config.toml
num_hidden_layers = 12
hidden_size = 128
intermediate_size = 512
positions = "rope"
tie_word_embeddings = "early"
init = "uniform"
init_std_qkv = 0.0858
init_std_up = 0.0858
init_std_down = 0.00875
beta1 = 0.95
warmup_steps = 24
doc_mask = true
Each number is 128 + 32 x the weight over its row's rms, rounded and kept within 0 to 255. Layers, rows and columns count from 0. Numbers have three digits each. The size before them is the row's rms in percent of the matrix's.

# down: layer 3 MLP down (transposed), 512x128, rms 0.334, rows 136-235, columns 64-127
# up: layer 3 MLP up, 512x128, rms 0.238, rows 137-236, columns 64-127
down136 114:197158075124117106149123073154125095110133085133138128100098081112157123172133102154111123167080151063141161152101093135085184174114158142120146111106082079122122102115091159143091084124164098
up137 099:164155120135117145120098077098160106160178146149145201084090098107090181109139122151114091094166118063138143155153183158176189167115105156126137116141159132131136196130104112124129199169182096
down137 103:088148084127206202116117106159171158174165120131160154145169131078137125119147098144073138095105095128166087099107103111133155114142180143080143110133119134097150134178115076135080082088145177
up138 106:157089158128179152136150158154127099161140126145201128131152135158156096144127170105137163051140179088110119153151174104147083090164141143158134147201122168127088157189083121112089134126124126
down138 108:113139155123151177187101107105103137139100140146182088150140164203158103126094164148093138143173043100144158182116119117168106108114162147158131093135142132152092124153105128137112212126151112
up139 099:138139123067133182116071083047195090188154118140150144167133102132162074075041127093118121136126139159107128082162170091137107123130121119129146120148169167119176188113122136140138138182089120
down139 110:146128167135166111131133130134103086112110125085143075169114108119062148146090177164155105105106160169089076105138119168093161102139145109108138142143138138090115126173149187166060151122110082
up140 094:161159097131112108139138173158082107056125124115103108092079082116156166106143099139148102179100101091113119106144127127144140100128210154141045097163172135115138132151130153137125028124142173
down140 101:182119099138122145105130132130147180142162199155094096165125144168107131131207117142126119153025134135126122143152153127163107126087141208111037129145128113134138113116139170077130051086125146
up141 104:168153068115087153139087096103132081129138146173138105128149094134154143159138132122174110110107166157068139085081124182117099126155135099135132175066116121119167171124151090073173099201175132
down141 098:139177143148157159131120156145131117133154142119134133112091113093063135147163122112149130083120147140154115147155095174094140138113144094131093122088115161109121095191089166133148154136189222
up142 093:102123193124202181074134173113144094109159129112105142131136094147100132124128181108140118123114097082173174158125130184213099135104198121131086180154118145097143181164169158119146145105092148
down142 103:132141203135083085155073156123139156146043089104073130126160114083105123111109106136148129133140175137175161170132146135132058108107141146099133130171163095128179122063109083130124155125113114
up143 087:134095166149139125146164141126106133184144133101128187143114111099132174113103113154109092133153117117092132168132167160145056146052155133124082120163112172110158085170149092134165137093149106
down143 099:124104101128143175136149103164109118016116136095182161116140149111154118082111141115105112095092164144163135131144173172068155101113162144116119174078152093201120102106104193158097127138153142
up144 086:100156100104053129175096109140113143155117168107120146128063159121149100097142117125131184211066166129092076116097124094124110133197127094167127154143121115123158086154133117115071139042103114
down144 093:143134117157147081132137119099111096084121116076123114131093106110082197142125119097149114113162146098095145158080203085162108149137130117064102111144090047072167136100121161127107093114157168
up145 107:134144142160159146123124089138099168104043106171115125147147164143113173119157135116149136126084146112188087165177121157084140150120097186143126101110113132056148168152118030125196121055158105
down145 104:136132104098085115139111128129129131116169106117164121110069197096151137140194138144179173112130178177137106167132141123105149120090155155186093117156173059124119077105114137136102155116112112
up146 097:165094096081096091100140166092130100169095107113145116153136160149102146097147109115107109102161075216088135133069074152097147181059113111138112069095167101091102108118137099166176140138116138
down146 096:182101150132122112150171143126125136141062108048101095102128088149106148169082138152125121110169124182135111043111186117153077131160082116183126171110103148132139090177078153098094137128097194
up147 114:076136170089173111166127082163091129114107199087156056113097125181145146088140127149140114088116087120097165140159123123101126135146092174117092073186116121119082183142145062158078147171088149
down147 106:198160180108141151104146183136159135155134229131084141105142097162133023169101143115118090109088119160089121090126127179144099122131147094099108145163130088130132172107183087158117135131111127
up148 106:087173098093157121129150155175148198116141125130179089125125113100106131105132155110170153127133131155110123125081112087136141133146141198109077090135154150154086141113178127174087138153125095
down148 106:055145093118170119137172106098177100096176130135114125109150140085090079101145116081074065073128104147092142141088190152127126148114113167135107137131153033106128114159148110093129109106180071
up149 098:114105145166106092106100141089114138137139127117175145158059156179163139128138127153167176154116111119093107178154106126120176079193085106119121174168091095102122110162094121100114090101156114
down149 092:086122104121163140072180127115145115089094113099164190139109131172060181165094179090171062127155126094106172122129120132146155136154135118144112142164163074117155101105117170085132138130190134
up150 105:143090131161104115144151106152131113181111137120166255179119149120106139113104113175150147190136161104098114077136112131112204175137089182138157129144156107113124106125123191152108138116149120
down150 105:091148127187139058181157112115088092151099148092149096164089114146091130169134143161157124111149123099062095164085107075141149157115122128068127093159179105109096085082130101125102071131210096
up151 101:089159103112102156153153097125169056116164182190155172096070130084122175118123122158126198126126123100140136062084107128068149107130115152150159114149171153105146220156093125080080097170189138
down151 100:138129169159136134134081152076156078158137117144109139171100130095099069107177116087082101129088113144110177073163161123087107130135092133139143144068188129150097074164146113067120121136104106
up152 096:146115170132119164109141087171052133134165166107169123114180186142161147111206134162128117132191126119126112157130183109164150155178178116164107148131157191194129089146141167107079147123101184
down152 099:153101093155185122125145165109205125128097126103128157102092156178152168079111168126116089091113151110121139078138159126120147091174116119146128176105062095190152085189151124143161167087052074
up153 097:126200084109077104153161144096086180118096129087180120098126120124182126149170077145161153144121124077108118126097088103181182111134150163112126085146111072114139150132070154170135092061134127
down153 103:116183090212092139153135080085120172149153187113138122136142122121099137155126067106144142107099153187093153140109150131141135117146080118164070087105133108136154099110186133168115134129158108
up154 096:113151141125148123157168121121099117106133131146057093097104042191204131156153150109153165132115142129181101164148137140121101168143160115160140137108103127094115130140153146104188093087170123
down154 101:183146167025166102124177161111143061121171104133110097106173093201144181159111136120144106166151101132135152119156122154141133185121155127128137099130121135131128123164146177120163191099125150
up155 098:129086157163130111140090127126091172086129189151048156122128153111124143125140118136135171137130175119104175097165129161181099096140181120185137159159144136179125119091066146179150138111126076
down155 091:132140093101161079150155102111170095097121098144137159124124132110125170112100148098161131080101089068146112146110124181149122122151113145153104106145074107130130152125093156164162054125148138
up156 092:124131161123149183118130124131170099112133099153133140100118135148138225119108137121120091151131154159117142186134143066164159160111102075228101158136154133115130139179102149111143100161120120
down156 098:140054153130158148177128151123130202112135125080188179136154180098167123125085116131109140124140095113173165108138112116139094105126155113069100084100114103099145157115063148176099120133135078
up157 094:135074208169106168127162066153136151081103135077136178117121138182092097131172121115083143136127130119123099074079134182119118110113148143109067091045121124130097096159100077079101108109091154
down157 092:144052099124154104086149096182156073113159122152108161149081157131178100114083127133147134130108117054160161084142221125068126130164115105169106126114128171146135078105108123102144050174143080
up158 099:119124144192115149159104139110139142146105135144119204091130080167107127144093073156135130091155136125069152133056084105153098136165111112120102098103146149157099136090172115145127161169172110
down158 098:124093156163088146130154117102143116143108103066148143162174117125114148114144065115143159133138128138101168088133149173144105144170084132145184132149186188112106139161170117086143104155121092
up159 104:126169134094142183166129125143159090119115145061078176124090128126109167172128138210084127133154096073108137113128149106135118153168176175130128110131229149098173115168133158176127139095132136
down159 108:090129118115133130082131097099147153155113061138119131147085147190126190111105133135047123139136113103088181183102143150148142175188115183115179144121132111095146085105121157173105108136120136
up160 116:118126119140130094100115129119069083141126126153081097176177078123105114104064087139144084138134112149154125134167102142155111145126091140169113082118132115153090105080114121139176162133162073
down160 094:103097199121129149086070113109090100157108109184181172126128104086166138152084108089123086131102097171115188114158124099148092099054114105112136086153157114147098105118114106126136149123150054
up161 108:111120174122118144184108072060135064142129129097128165095112114104176167122139085104116152140148131123107130132091118141082110103138116115067065086178169084105144157051151166129177073148153099
down161 100:126114138120154102132137133100117139173165098105110098107098106185194121092093129085137181148151152124101156153109142088135139128103105139184141090097083200174114076138141161164155181131158176
up162 101:113093067146078130127127147118090146097090156086120158052167101132108128111175166140169139136182135124167069165139128094121125096161095168118116145167131077116114115117049138141127086168162100
down162 103:136118086139129102126130165147097062127149167154083086152129143168071165167146124163148132109114109141062111132146096162141195131129176105125121112130082133152144094177065062143123063092108181
up163 102:138132094224155115119156088091142091096116147118153130192126120113078135115126137201131126126166121120140084152154129120171071127110147157104146046134159086114144163145100086084122123113122127
down163 095:096189138115117114140123098188162077146113105126161102115148066156105200100174085169055149155092121125083163082163133092159170118139110120149123077129118130151152175090121093079116142111170103
up164 100:163064171094170131188127137122110140134127130124086114079148129151118183080151102138063131130107134159152162132065151157111145087173138128102132146140178122126068113092136097122138103129182110
down164 094:086101143141139119143073123198105146134108123131176147123097125144152097098070131127083153098116169180109139121154149163204139140099148139119114120135089091173122134094152117142182138128100116
up165 086:069145149067108115074119080126132086119132130141156106153112127138178099078122129159135158124113174088108140113120177144102161148167119116150155128141160175057138137124139098254187096157163148
down165 098:142131154175142144132168136160150140094123103145133109132087147125119137121178098118156174097131213183158143087178103140164135103142149149184161154148064136095109115157128160092124170200126127
up166 100:127106156137150135068143151140173081084129117112077133131117107086122145114121133129122063152150157107131162083108081110144109183166129144106121086092120141156150100137105141150123176083155182
down166 100:132128146121120079131109077174181088133173115136132154125084139098092089082137132135065054138146146090154159132131126149129091160092123139150143143048119132158169136194120104141141134159132173
up167 096:068140087153187093123130131102177190132094174118089114090155132059149135100169113098162136125128082133121164132118135043126099184065179173108052141145136101126154089129139094113092120173130150
down167 094:156152163132146098122074080127111066120069106164112096164109086092130086063128177157070121091142142146108209110183153120104137141102131143182106088146161153120146154156070109146095192072136067
up168 101:065125148166124197105121095153168124129096128180174150183121164107194148163105148187166096144155157139106157084140079052110103122139149137153163129134166193111128101149191200121120136082120092
down168 099:158072140169164214136137119152149127105116163091146140129125136102145100186133158057138106173086088101184107137126171076146096134115107096086148175115114093111147142163106118143171122223134103
up169 108:148141092124126146097144135139143074111133116141114087094063142105153123147151098134094110084122143174152143165119127111047158181119116150100130153139160094099147112150179107156070127096118117
down169 099:095068184112175130108072085079145106173153147154110182151124100103104137103075146154163127172082096089114170123134146095185151078134132152124123110135139145132058140092091160100160083097185137
up170 104:077140121098140164191077183133161140153105085037118145100125112111137055095109107119168136119173159081115101121036139150134159127164150102129159171124120156077094151128160103156143132103095173
down170 106:097119090142136121135072153125144134090178158190111172061130069153117084124144100116225102128125197156135115158089136116114181186129141144122180086154109123144107154160152144115096119162122113
up171 104:151141111139178134077131108079094113169167119142114144160178123105074118088123149137091093083105137140122110100160178077115118181090192063162119120121124118091113091136133118150133107153154106
down171 105:187156143127135134182149087126161084172163173180143176087125144094127130124135098195069150125122087116174112158137104105132162150138150196079113064183092095110152192162117127098114120100093145
up172 107:129106120092161175125074097110163070138145109178138109158209066103104140144065119141125089127119136157088115146129091134169148165140156089112124156098207122096121106143098111122172164128161167
down172 095:112103142099152106095159149090123106107075115093166068153181079105124100128140115095125115093128151122079192150153122143069156126095150092067069151149166184081102137154097085109180131153111099
up173 095:138127082129141043117079075094141135091172108148159102045146187122155138096100145142144174142141133117080181110118096132072127093199114058120126059155118168118087113160118082119115109141175105
down173 097:090131134109130051061120104111088175140111134190093145138155082083137133100144148102107172150134155115108137132124164137093147086149099132069106138107145162113115096167156100095181154120109168
up174 099:105105120154110141143171132128135114144111171114142181194102154096175179093151129203108171181136207158123086127107134133135138174124097123209130178108121118113077112128101085106090160131147134
down174 094:137159134128128142099128128079143122091190096106183105077131099117078157121070128117123112163150134149161157100157137141136105156142144079147121103144079170103147133137118080151088094176128121
up175 091:089131113052118050133121110112103102168162082132139123167150170095165144142151169076197095122134094103123134108151124112144159181187111108153116077119106166152131131128061095086165138137137085
down175 091:074124188086132046075174135133139108182069115122147156127095106163091147201105154119095048046090103140166148149138139089167111128085168144118163102198175141187094141164115138161135140148120157
up176 095:168090117143110136134053092094154113104157137133173137175138098102137157088183145139133113180150077145077129133191142081138203107091169139167142142083142109135067126098114206061097088129110074
down176 089:123137129154138127123105110121104156065174162150162210141167064107165137105125142099107106155151097150102136164125105151127105119134098082103065147197138112111080120093093163170133101125110138
up177 099:159108130159146095094143138145121099120156059105118099134177211146094122146184161188151192173143133103143114178098169121120170185180129140160117163124150076134183180174126175170101110124088130
down177 091:156124119136124181141125123102152133102149124140098121128115070086112137112092120113091139066098114104137190105105164118106147135138129135085111096181120085116093120105090220155067101122116208
up178 104:088100128106080140151063099120157149128116135127121157123136134114091097139109120065133168112110152151084135120134082124107118110096143105150110135137086140093101136058056121214145152082066142
down178 103:082122096100141096135195093098116142129101166106169146152174147090101190149116115138155112058152103116125097165095085145136119134123144156089138182092139152123093113087072114136173127055100160
up179 095:126121106104132067153153146103093147178168157141098129177096090119146114109128081113154151096119128129152112070094091078163132157130117107177114117157120047062118122128131167084108082098153116
down179 094:144135160104137064144139157147111137169151102137168145110060147179135134069093150110106165130121130193141147111134033109139085112133127140111126203168094130136138141201150161144130100098129098
up180 101:102153129091144148130055133177125126133112150135168132159102150081134084118169131095157143126155145107095115132100155106115171103125126146141147076120128145147153198057182169157093056113093043
down180 102:169129131120158094105131093130146208124158142079113100119092148087150140150160103096121112117150218090064151123158173139092102152118176155162172163134189148152164118092136152151117110156098120
up181 100:090109128065071099148120140094164156181142136148156178088118063112115168140166126148127111152163132100172122060100082204187099129101114139134125057082140068154131146109118141124100136158167175
down181 097:158177146090092110178096111147138110157168132137105155064155125147140156164153147109146131157138166157121077133123122091147147149117117180132106176191096100105131140173140137123111146103087119
up182 110:088173119135097165125088165152136106092161111187082107138099144085161146107142127163071175154107171130026112135117090094154098114199111108131183163112159135151179142090126096096109146118140149
down182 100:079171141105099158165114193172116150103151092128130172065114181078115122103172116189108150148141170122088090111123077112173136121125195107121155157106104116152125155105111125124139168070100061
up183 103:121091098102123142158086149154101153124145086091160109115126137172084144061160124145110164187109164111108079136133136193210116125135169091095125187138100134124084139128144180147096101147184111
down183 099:163075163094158165136091161126160104093161107180128125139159190133144138110137130137175176136160064111113121136142122110180147161124193113149115078118099114189129180086143072085090130189123178
up184 101:122135084091083140115135149113143137101115134164115063085110114164153122152118158143121180139118139131132134123168110110091071182182067118089113172142107205098187102180073110116152122101109183
down184 102:067142048155128152154129070164100041168152114106137154114112082099158110144110153121160102127115111176106129114078072175148150076155171177118128153161167141142187111145145109155051139159148127
up185 095:155151152118152100085156103159109063160165089157140098101148116150161132101159082152159155127085100116136114164152150093150053188102113133130126169138136121084101082134125136120155181129138136
down185 100:156082156093135065163156103165106160142089137149137101083175163120158122113112117164093122112164112101113084144126093140166086124102129127167131113169133095117113162071093107112161126157172156
up186 091:127049038157096123121117156075145154116131108080133115179099113141081096127139121135145103168124104114140148119161120103119131149184101121111076110121184086092122074088158128140122152120086126
down186 099:109142077177174121111135124125115115109135148094129146168099145144143159140144180153127103097150119153148118154140073138170098120121108172079139121079107108144109183163136148125145126142130162
up187 104:078160116085111106110102144137121109058129141102143138111070181093126118163146131163124073160156169127128157134166139111172104126105175114151108146173103111104157189113159053232122102138089157
down187 100:121063129153147087130117069184160090120132139060090126123116133173072112077116153063122138142137124148068096130121185131110146086097169079082174130123110173103110148148128099187100070133173135
up188 106:079065099122123135129138071202133147201100081139156155062131137162173091051151130072132159161132131111146215165135122131165106126131126216129147159143160099135154161144153148156180164190173138
down188 109:076177112206141110181112072172104152156160134149193129062152141102166140188167195146137164087124143113119144174169127088125126156073169118119165137122113114136129134103108141101123130112155126
up189 094:124161065150164090102153091076116156171148128056111114185107097132118072118152134175166097144108106045105102170075079102133139062137086128123146127106159114107085084114133152060109157123082088
down189 098:154134155139119126177148119136118183130110095136152145120112151180155149147123099174097157132148146128125168151133174114124144151101115100165112118220150165111136143151157075204131163104106121
up190 102:060117171212107122123157132124121160160099120128185184115143140117096104099153118222077103151148102109102155102137142093053148062130086133119140088121149111078126143074098106160092202200115125
down190 101:079156152179156092093141168107068112217133112150140131139155170112145079131153104173144130147148113132126165135110177131159179137149108159193176097104102118112141178028122098167075135104137123
up191 098:125116142111148133170171103168166139128126151149083139068121064121086115160099125071150123122109187061183101135170093190127063132155154146053110189133164155123147121134161159154153123114130163
down191 104:173148106191130133169103161105115159138133189120094187115123123093156111139168089112191078128099096191133134127130145105141147180144076136140096115160148146085188085163090106086121146118136110
up192 098:212130122150156125054112096154109134121068127149106128137139088171094108144122142060135115095186097126131121142111136129126140135154101128104163095134151122150144140145141168128150087128136135
down192 098:114156212184086111185143166062150098082107177146139100073076147135176140123131090110134154103115170181132111158156170107183071167130174146182128108174135152132120141094077101182089085112127092
up193 103:112100149099149060123101167109147064108167104160176174109165110150129162105167097142096051118090089138150145129126119172143113126168127105165147140124150130085136043093136113158175127094166105
down193 094:125170143067126088111101134106121101176110126166116157070107083119138156109129132104144164133120118076160111114131080170164123169184124086148128118136076186162061124096090131127168168133129136
up194 111:158133192140108176129076111122135160154123192137126160166158167117142114110116099121106153117147111119150099154138127076178137100107093093070134108161096208096122097179102120173101122173115071
down194 102:129129190135132152104106114119148098088152154101140165130050136080116131104069133143124137116088128128093102072162117151109169192136137090085084166115140150127121136159092121197123149179200118
up195 099:128149111111112129158122082155113134098161161060164117144105195118088076168167183206186111174152130075191138137112135162209158110138091166094164119139197138133167158111165137168147079084139140
down195 095:083096091138121087172153100117145092123080138222159133101146142094117136162086094097106092104124134118168179195127123119183124122166120125092119144169097092180100167153168129152094114099127103
up196 099:076101163160146159145160080113129128087121135052170152184160106158122171120082118128125125126177059124135121172095095113167125161129117150156131096152118104163118180083100112110157172135121075
down196 101:111059162182122136153157091156099090135101130147109153087195118154174107133128086144142140149157140087093076091149145150079132094168129171101096109075120116173167195106164125106081088160092152
up197 100:174126110153162109113115133153092081057112161205131125144108122187135098105176116092144153152115130119149111145100147183148189085138124178112128085109143133135159091125173107125100110144123140
down197 104:165110097112116126073159102098151106193128174152171144137153170082102138112093163143152146179081188121161112173131233121108126122095138139168114235137125142113125114158111098129119113118105088
up198 086:113118131142206108157100088140092106159181120113128128193110092082158182172137131109159149155150119117088103108089152131205098132160166099115148090116116069052160132158053108100091068155130128
down198 089:147118136090139076180173118204094152171117161140123160088098092136178123111101167127121137108099121157092131138091084087108130086049138087069162156137149092145111157143042096122126118124182176
up199 104:154146090088156082146095134085164132140155136135109148192161123116117106194132110186156087095141135163115052153143105155095084060113106132139143112140154160091100136142112110140137098044155115
down199 105:144224150110124071174026160097097091126051086159155161119098155161143086146136177138117082098162172136142105159115145133124105094123101097090108100149081106129117128176160155142137091089110132
up200 100:121109110173206182102161082149138141104109159103079096139149141142155072137174146146175137133204093096083112109156148123132080132160104094122159101095196120144177100086140117161132058161101092
down200 101:095176160119101145183144109120163169074120129077180102161086098093125175109100140140104136153132090107160114077124173094113063139046144101124117116066111112126180146142171143123140153159150129
up201 098:102117161066099189083111143207129141168120116209098132129105120115115130143149106131136138138147160116142117080119170141155154121101151143122185163143132107076120091159154173096152170141144132
down201 094:117157125127124126175107075138142150179112076222116158148138096132125086112148129126153058142131164144144133200126141135093137078140121118134139136123156104110148033116092154077125181138164102
up202 096:080092166199171119099059095154113171068109151095114111085156107086120133125146115176209114147127106100105133150151197189128110119137166135110126105137083089146163151163136050112129101101140120
down202 101:120168098146110189113063114082162132167111121116115074131115140128119135125075135128156174093105037130113147081116117122094113075179170149082080157171081094149119106169136144126067074107118123
up203 096:121091104103099090034075147153187082191126187116178133083115144138126130115109113148147122128166131090107130092037114098094099097160115134113130108137113140108143061117126176130097154100143128
down203 100:134201144056119128128163150137126145150083153131076157120199122120133090178165178075100135156162172100100125188115098116135133112171157179123157135113139123132107159149155119156122122128111129
up204 099:151161087102156157128118109100091118096128114148136133177119158146139150138207119171078090113134058145087153120121143181158161131154113094149171120169165135081156148128146134113126122202133144
down204 104:152140043110061079130106163139118158101123105094142107164121104141131144205086152164099074146106114139094069116119098117174117098131126151137129135122083110118105058152096140188048139072091102
up205 091:147106101138149155152085077172139138123091135120101052135118170071148156111150160071122145129100119192153091234155178126154194145140110128142171082138116168168132135137186148132062141140188067
down205 093:137046170150156172117114102150105198127098189140101158177110114066131156154137145163131152096146123098117167163129153071124143124116125109106113134157070154167101126080108186159125071132110120
up206 101:137216077086182090148148116098153149151162131164188164210122099152180111156104063162117138104105140099145155180157108127087181122117157130170168144128160063125102151119107115112136095116095143
down206 097:142104071107173090075100161142081074128096148091108086147125115165158100166106136127106106152161081123137156144139134118100123115075189142096133163155121105132092096092152115089148176103178099
up207 108:121096137113132166136161188153105145117123119172094156081110113155192084148212129090119129109128096101115159131116113144150119110147141128125085102072138133113103107070164083170118114095100174
down207 101:095178137129121144116110169136141133113143146162076159125153148098192143195195118125093151080142094122151137132082158086140159138144153149107119105083057176112073122118124137124168125054184132
up208 096:109136122121150186127055174174144138135175139154125141104128126143139180077139117126108085082124169138135110154111105176083125167152064154144143155108109089170142112109085100151094135146127143
down208 089:210164132168138115132085121136090132159143125079186182095165075126111164128117119084091113153158145167175138117163157120177109133071082116168114178148107177151104150128125106164082080092089104
up209 104:106119093101123114178136169073119138160169129168109125111127152103097137183139151067107160139163089142127109107104038087146139077129098126113079100169154086060148088121141176155086122153171104
down209 111:138160123188092125164143147109151101134156176144090154065140202101097160189141156133098138116152128130126076138106108081153120079158063084149081102142163184091163143110137145168072101124141051
up210 109:161090100127095127143067116125129140096123087114118074067106101213170140064113109121112144135150136106142146109142157155132128096096147126100133166108111142130153105147128161121168112113120199
down210 107:166124122175085144153178109137126157106067089138130146112126099232136132106125170175104116120155140160107118083083173147163124134104139129128160174155140178136147105109156145124146100126127122
up211 108:105135106155093089160103191177131076141140043063120150159107146138100106093203146135123165116138166098087114168103057150080181139167104114131081121104144164126110097159111122145138129094187121
down211 109:160078074110106083168128118132097126149149075160151148198125133082104134092180077115140139163108184087124140132057116154110101161146123172154128094127100125111071121166089111120094135080148167
up212 134:114115137145175148043156089106193082119101086144108137133088152138121147126158214113116097119114117104140132196114126086151155164137156116198124134144138153106134103172112124113092156124106127
down212 110:092159128148151158070201099141197102072102083125111095139133138140134110146133115101128105119080135162157145186150137135159159133118125045186124134099113083139122118164147173137092102158104122
up213 108:126084107093167101130108132086145154101084042116182130150142073109209124087171103090118127121123132130174157090114155078146101116205095095129124137218142146129080103113092125107099131143185168
down213 100:138076084125177165112143082121042122125112131128118087217167123151137138137071153088151185108093115087192112132129071107067152089159099097152132139095147127165097153146145151166119128137128152
up214 091:143197129126134115131140117111089098158110158091139144143158123095116114136169152163155183115140136154166128101146178105154034185121176168117148103102142095062157056094086136169126094141127157
down214 096:189122160098195161168144143178136156110067120098122133095113120063126123109131095070109143117157081124143146123060076167114152136089098154159127164107099180132164140135168115144164125089142147
up215 104:085121157065141138089133099074138071088154072095153095139142123124104083207125139114088175166151143116092136180118101061120142135172056085173170123153110155145138181101113128145169206111119165
down215 099:105133138075153098147163166125118064138091151087181109143148131083086124149139160101079182102208173143092110156141145109144096145075078063089102132164066159143088142114089134065083200162178127
up216 098:111135120120126155125086112066118074137103112156126156097127146104148168146100159069129146167161136094133183109152130096099100134093142108133162130092184129139112130152112126145108155090127097
down216 102:171129110167208087100167098127168046130111116105109084136131157079125122163142102123113122124119078099176128144153145107142180098143157155099176132095104140132101082146121138119145152179179154
up217 101:072111091121199090125129126162149148140148115139134144130086131132146135119168121177119141157161134109135090083146102134119203182138137158142158106069113156102156159101132103179096141189118155
down217 108:121142068125096181155105097148146147100158142175106117141097175108152064095102147136117087147105106123098111120047099148131060120137144074102137106120087112142103145104149158100080106167112098
up218 104:131144112094121095089148189095133177078085133119091105109130157146071104112104124145127112070140119080144136174102116137141109151082108080141125147182164107141133120109141117080138053133068124
down218 103:117152120142111199128129151075111190129143157082162072146140074103142100118169111132102158101138137169100154084074158183161143129190159170112085094142160110141103087163110099130126165109079099
up219 108:134163126202113131099159059164149177087103138093192135126124106140141116127115129127123084131158142092121103151156105124151126145130118152152118167173102072071079103125086141066135185060135173
down219 097:090125126134097131120158137091132113107100098087082128062128133143128090107113129099127091143150192114074114159199090116099096091134111111151161169107158099138160163126179151182117093144153043
up220 098:149112113106173098161121086070157147122117059138111096098135142170115125091133059139142112150139143194119161121132175139112058119106145119177164139092135131134132161087100146213128160128123182
down220 109:093123153173130145056129124178149136126159186095099151074164137166080143110122167172126149144123133109124200107123132128104156110106128117099163158140114096088071148182177145082104106125166139
up221 113:132130161145141154170128136107157070166098088127097079099118119136101160132113119068095104143119125099149097104118117098126137137073118183111142116067110138120100169037138176102159130109161148
down221 109:159058164079154145062188147125159107142110142153116163123161118071060164153144153064120160097152108090105129162169151129081106120124174101129115111076099119148099132091152116060163139112156183
up222 094:126096098072124196173154170094110154138114060151108105128080145194110152168075168117160152113145154091119093141079155111122114138154177175167140124109104158094133112092138085115124153118114146
down222 094:078167097182121157121138131134075148196182129161121104143176129144116108126105161132096111136103146175141144137153124158143120127130145154129193168111092167159147107166132132095166128138091108
up223 109:059092103174173085134082167102143094167093124116122139097094000122128127158136134155102117116077101138097168148127140143164101125168182169166168123162141169142115141134179070102099150122113145
down223 091:131123143132084100127120145173145102096115121106153073093041112123096098138163103128078116129076156139076123144134171142207076155136090136145115106143089150191129185155127084114118128122184130
up224 093:186131155135127103143120151121111154211124070149111164179125151145138163131081195103088115174166142096113080084146125101132039130102177100106099129149115141123152106155087108115142142119073139
down224 100:139134119095153177145101159179098138015146078131143068119132104120136158131095097130093091096121087112157160101140155142106186117123126106127152170136076125113171112129150116128095091136142112
up225 098:104182155173164158050104082090154161184111120148103115148134202110161117167097155120146121146143122164115111146164162128117098164094075116183189088128127114108109145103111210068107124081157125
down225 102:128151109142110181095121132162173113144157104114101170117145153067102080127084116165175147120171091172131177152147170099104153107121161091150093135147144126105170113125158093125145150167154121
up226 100:095155143125159100138161185123109140155207162133114143137188142119165205184169089135093132139203091118091126064163151172191121118091142142086092091176089116117117114110072165133121162102132142
down226 103:113119170183144156175122121096087112159158124100098102114103135120223147140150142061110104139125099091109106097116148117096125125109210143161092156114141171140128145220106134165104157107128137
up227 102:129082130129133117125086134123124160101181163116073104115165143045106190147096138116111147131125112205163103112097133128122099113151136154171151085194183160137107087121139158165146153125097045
down227 094:143126152120082147178102102089111176109134158136151113124134104119118130146139149085071097147134108135082110108168130115082131147167126108143170041153121165117129160094160176107134209157103098
up228 105:145077128148169077081090134151133139106068088120141126191096197107152130117105137146158107111080156126055154176135180156107098139127130146103181128099185144093146082136113111094123122132113176
down228 107:155165107158159074128124112157155133119110157090129168156115178164070149061081099141081147144104154134107148129167094141085157110072160147076129157141098150142166162145158101185144134154099116
up229 107:152132079131170170087125134180159154154093089137148148149090042160128095087135128121121077144103130151158120099078193135116106086145160112154086080119080161090135108050113138145083134140130146
down229 099:131084183157174085108140095132134153150110133154138155173123130127101099108129142125121082138153135140105154172171128190153105106170176078085160140110114076138066123113076153147075107144105142
up230 095:118165020095149149073104173145179102145153190187143141147113131137148187132129100093127142139094065093141141102110102115089113142131113118151122135089056110184130109083070136118084157100164119
down230 102:091205070155128161073152167157126107120132140121086101076141155139145133166107098113162119092148057139108110073158103148159123095155090084120155186139093063142161095098144146080118106137111140
up231 097:102139142126108150154125140089107091146147094116127104177144122196164096142164203118130190114138119130126113120145123147127152117139166099106179079128158147080184119120109161118075160171134199
down231 103:137121096069035130202116163104119055097102115055169119098124150149085133147115099112141160164120125051157120099113089097092134091128145072115156095163104110081135156105159101147122121143121177
up232 085:066123124118166126166106148109197114177141151137110109048173170067132150171104174139150149144144128142156096091166132067198085145112108187158107076130069140099107128174101116049159162165117109
down232 089:148165112157135142102126121126097118136115122112120148158155141169162196099197102119153170112117145128141124129092191130133111135164116169148159074147132202096125109185096114157174154121119085
up233 104:127156159117171094141095139104135152122088159125189097137079143195096108117131136161180107173105130207124121144146140066121135131079117105131123077176149086068144098074143117160151138201079078
down233 109:191157087045071102064169159146070125119106133099206145128138123173115163138150137181150087137112119175181088092109076156136141148055149113070096133150140115156155097087096113105133106090161142
up234 100:144135157116079115162119119125152053128120144137177157136112059109141113208098156065096141134083103151105083119118119185144139044186158185144109086100137092161125097168122139155132149108097145
down234 104:076141151167081156138158144130143127105160133139099124118137175074164151168149130131164156144178090064099056140150115131138093115189136148116094081121160122140158142104166151116142108053129105
up235 099:127117118130128129114091131103177111131169121099154079105139153093149138089113136146139140166134161192145137134166144125127059132147101166112109086183119151109153039110094155103096140171148112
down235 095:109081091101129128107159147141070080126174142162090127188140154134111187096136130114095133135074150097208152137123173131115114098102125132185112118135165132140112152112203071122226148160136160
up236 090:106148164097127123122175169094130150166134107070092129121134162096153198145136095165131118134134094109125127163137122154071071118119076142100121217200065125082126127101113149116160141159168185